config.yaml
hidden_size: 256
vocab_size: 651
norm_place: "pre"
positions: "learned+rope"
rope_theta: 10000.0
bias: "all"
tie_word_embeddings: false
decay_shape: "linear"
batch_tokens: 32768
max_steps: 7047
Each number is 200 + 20 x the weight over its row's rms, rounded and kept within 0 to 999. Layers, rows and columns count from 0. The size before them is the row's rms in percent of the matrix's.

# layer 4 MLP up, 1024x256, rms 0.135, rows 614-621, columns 0-255
108,215,182,203,217,196,212,202,219,202,180,214,201,212,224,184,192,189,211,200,181,198,194,187,238,167,222,180,205,208,184,169,225,232,167,172,185,200,188,179,233,229,165,193,212,170,246,190,206,193,234,191,207,207,203,190,210,209,220,207,230,194,234,194,204,236,223,245,225,174,232,194,208,167,241,226,194,190,174,197,191,186,202,204,204,197,227,214,175,209,186,213,221,185,223,220,210,208,202,220,201,204,233,198,201,197,164,212,196,205,175,201,209,177,158,177,193,158,152,202,175,190,191,195,237,215,176,200,236,174,218,182,177,203,227,144,208,240,204,182,193,201,204,182,204,185,184,227,225,184,228,173,217,160,188,206,175,189,195,219,197,213,210,237,176,189,187,197,141,196,196,226,182,208,209,196,216,202,185,209,197,209,194,198,199,196,192,220,170,165,209,225,181,220,176,202,186,228,223,211,216,200,196,173,213,187,220,181,218,224,201,157,186,199,213,195,218,232,220,158,201,235,212,164,160,208,212,224,236,209,198,234,207,209,203,184,190,202,197,194,189,208,207,207,189,214,176,197,209,176,197,174,172,206,198,197,197
091,198,211,209,195,197,219,193,186,199,191,203,218,207,207,204,197,199,212,186,181,199,199,199,192,192,233,195,208,174,177,153,226,195,202,182,181,226,216,224,176,208,204,238,187,238,178,233,226,223,198,195,203,196,182,205,178,167,209,204,228,166,201,172,170,208,173,229,215,238,210,187,216,183,216,182,241,210,216,189,189,195,198,149,164,178,192,188,187,179,206,238,240,181,179,189,212,217,202,192,185,196,174,235,187,215,152,191,201,215,209,199,184,177,205,203,202,220,223,178,185,192,219,178,210,204,200,197,202,169,211,164,182,203,156,207,179,219,200,212,207,218,189,212,197,166,240,153,192,191,219,199,222,151,192,179,229,203,236,164,203,194,203,201,179,195,166,200,192,216,193,173,196,216,176,200,204,197,201,214,164,197,172,229,222,213,183,181,204,198,172,205,172,211,202,188,217,211,191,213,200,188,188,226,177,156,193,215,189,199,213,228,193,201,218,242,211,213,224,246,231,204,230,198,195,199,190,214,240,214,200,205,164,196,189,185,195,258,212,181,181,190,220,201,187,213,198,162,188,175,191,211,232,192,239,189,192
099,192,233,154,183,201,223,154,180,194,214,203,175,192,220,199,239,194,224,180,210,177,211,207,206,219,201,193,188,257,225,197,204,171,193,137,166,183,182,239,223,177,191,153,181,202,205,179,184,204,250,194,193,188,184,219,202,185,194,194,240,251,210,157,215,189,209,186,190,207,173,205,191,194,191,221,184,187,215,229,214,209,204,186,183,181,185,201,226,213,175,181,188,222,193,199,196,182,181,236,206,167,197,192,196,179,165,199,208,195,212,194,206,210,201,184,193,202,167,189,201,214,189,185,213,202,175,187,199,197,184,209,179,210,189,219,214,180,203,196,205,205,210,235,178,185,182,191,221,200,225,175,179,215,210,213,200,187,196,242,190,256,202,205,203,154,185,194,224,201,201,163,207,201,212,189,194,224,185,226,225,187,187,208,213,226,166,208,213,161,245,208,179,182,180,223,179,197,202,177,202,189,234,169,175,206,221,202,213,211,176,215,199,215,194,211,207,160,202,206,247,226,194,175,174,226,174,234,220,172,214,188,195,201,188,217,183,214,202,196,190,214,171,182,182,188,207,196,180,195,214,204,198,224,181,183,226
091,235,215,205,237,200,204,213,201,132,153,190,177,192,206,192,160,200,197,216,218,181,207,203,235,194,189,197,224,218,178,165,205,170,182,177,169,176,192,168,188,163,211,185,224,180,194,225,203,241,219,212,210,202,195,211,166,232,163,181,199,205,201,247,174,191,227,226,194,245,185,228,221,181,201,196,197,209,226,228,182,179,212,180,188,196,203,211,211,208,160,218,213,209,185,214,192,185,200,210,204,210,213,179,199,189,194,204,181,244,168,151,194,160,172,205,188,196,178,210,226,166,192,195,198,177,233,184,198,246,205,199,208,220,205,207,246,197,212,201,186,202,172,209,164,208,194,219,175,208,197,202,201,203,193,228,183,193,227,239,229,211,210,183,148,239,175,235,214,214,202,187,201,213,187,197,215,217,219,212,205,208,194,169,202,219,195,202,219,220,184,187,205,210,173,170,236,187,191,191,204,219,210,187,184,211,206,168,208,195,177,216,203,196,191,193,196,208,202,207,179,191,193,187,193,210,234,197,250,205,197,218,245,202,196,198,193,214,176,225,194,210,179,191,234,222,210,194,214,183,196,195,201,199,185,195,197
103,172,174,208,226,231,185,164,212,176,215,188,184,197,182,189,203,181,171,205,200,189,195,185,198,196,210,190,234,231,214,203,230,195,216,205,172,166,202,221,206,191,217,192,192,189,193,205,214,174,190,215,184,188,188,213,222,191,198,232,176,232,199,224,197,186,180,216,185,170,152,212,166,198,208,193,192,203,196,192,177,208,214,170,201,193,160,203,232,203,205,200,144,264,212,206,210,214,200,205,231,172,179,188,227,179,205,178,184,198,205,189,194,168,236,174,187,192,227,175,211,190,197,202,164,217,203,171,177,216,207,206,177,214,222,198,179,185,248,201,223,196,214,231,175,170,217,195,183,201,196,155,172,191,222,189,222,199,215,222,236,207,190,183,195,192,213,196,218,201,157,239,201,196,191,191,197,201,230,228,198,199,217,228,203,189,199,228,193,181,191,252,210,195,176,217,217,191,174,148,205,203,205,177,199,186,166,189,213,208,183,199,185,216,207,230,210,178,213,149,194,190,202,180,214,223,193,241,212,217,209,221,223,180,186,208,196,180,220,208,219,201,220,197,185,175,224,228,199,198,160,191,218,216,187,181,242
101,170,189,193,220,194,171,175,211,204,209,225,190,233,215,212,189,173,231,202,218,199,196,193,194,186,224,207,199,184,161,203,173,187,189,179,194,214,190,241,230,201,206,177,192,199,200,196,205,196,231,186,164,196,222,200,176,201,218,195,203,200,189,182,201,198,223,194,198,204,198,199,163,242,147,176,217,194,200,178,224,194,232,161,168,215,176,180,217,188,206,226,182,187,220,221,213,186,190,228,223,189,190,191,213,166,166,206,170,217,237,202,175,170,193,190,205,193,200,185,213,180,168,205,244,217,182,213,222,202,200,180,180,174,204,213,187,217,189,210,201,182,159,223,218,180,222,206,182,154,208,222,150,181,187,192,183,204,165,219,228,183,205,215,203,217,214,250,169,190,257,222,195,179,208,227,209,195,195,185,214,194,208,166,209,191,212,201,175,213,196,217,214,202,178,238,190,205,195,165,162,212,226,183,204,222,208,180,197,199,204,205,177,219,204,214,200,216,183,219,188,226,171,193,218,168,159,193,196,189,184,214,204,208,178,205,219,231,221,190,208,195,210,183,178,182,167,263,210,220,192,211,194,201,214,226,226
094,182,230,196,197,190,197,191,198,255,207,184,213,212,221,228,219,190,203,182,174,217,232,193,179,247,209,240,183,195,193,199,213,194,212,176,197,188,181,191,215,193,196,185,219,239,214,189,185,169,229,218,204,220,197,197,224,189,205,218,200,176,218,203,181,233,192,223,239,167,198,186,209,200,205,184,234,195,178,194,191,209,191,211,187,208,172,215,219,213,166,177,198,203,190,219,180,177,207,193,211,214,226,199,182,198,187,207,229,243,193,186,184,174,200,208,175,171,224,192,226,185,191,188,204,190,194,215,228,201,154,204,207,220,210,208,223,170,197,218,203,184,213,216,150,226,226,194,193,189,226,171,158,170,173,187,196,210,224,231,167,212,185,198,213,187,227,235,204,176,209,213,157,180,195,192,185,169,201,235,200,207,207,234,181,214,202,217,124,215,171,180,203,212,213,196,237,242,195,209,205,211,210,217,194,197,193,199,191,180,178,239,204,217,165,206,218,198,230,185,214,201,185,196,200,165,222,192,212,201,153,199,191,190,212,196,225,176,180,243,198,213,227,223,205,195,180,203,208,184,216,222,175,209,218,179,183
104,196,182,180,198,170,211,232,185,203,211,209,226,222,205,207,216,211,170,217,211,205,194,144,246,177,184,207,192,182,235,230,209,182,225,208,190,210,196,227,246,198,201,217,199,151,185,204,153,231,205,182,225,195,208,203,176,179,213,216,186,195,223,190,166,210,173,187,186,207,185,202,163,194,197,175,197,231,197,208,225,209,209,217,147,236,227,203,205,191,202,200,182,204,174,182,196,189,187,227,205,242,205,214,227,187,193,194,214,220,217,205,151,208,207,185,203,195,152,199,186,207,170,204,170,202,195,194,191,174,167,176,211,158,198,206,225,208,171,206,188,169,204,210,207,181,212,220,179,180,197,194,187,174,195,200,163,214,178,208,233,215,198,193,201,220,230,208,209,229,243,205,173,196,221,210,184,183,183,221,190,186,182,200,227,210,169,187,200,196,196,185,201,173,175,207,201,181,237,191,183,242,204,210,197,215,201,211,159,191,178,203,202,232,159,211,207,210,180,191,173,206,191,180,185,205,179,206,182,236,211,201,204,170,196,163,195,219,205,212,216,230,188,188,191,209,170,214,225,184,215,193,150,189,208,182,171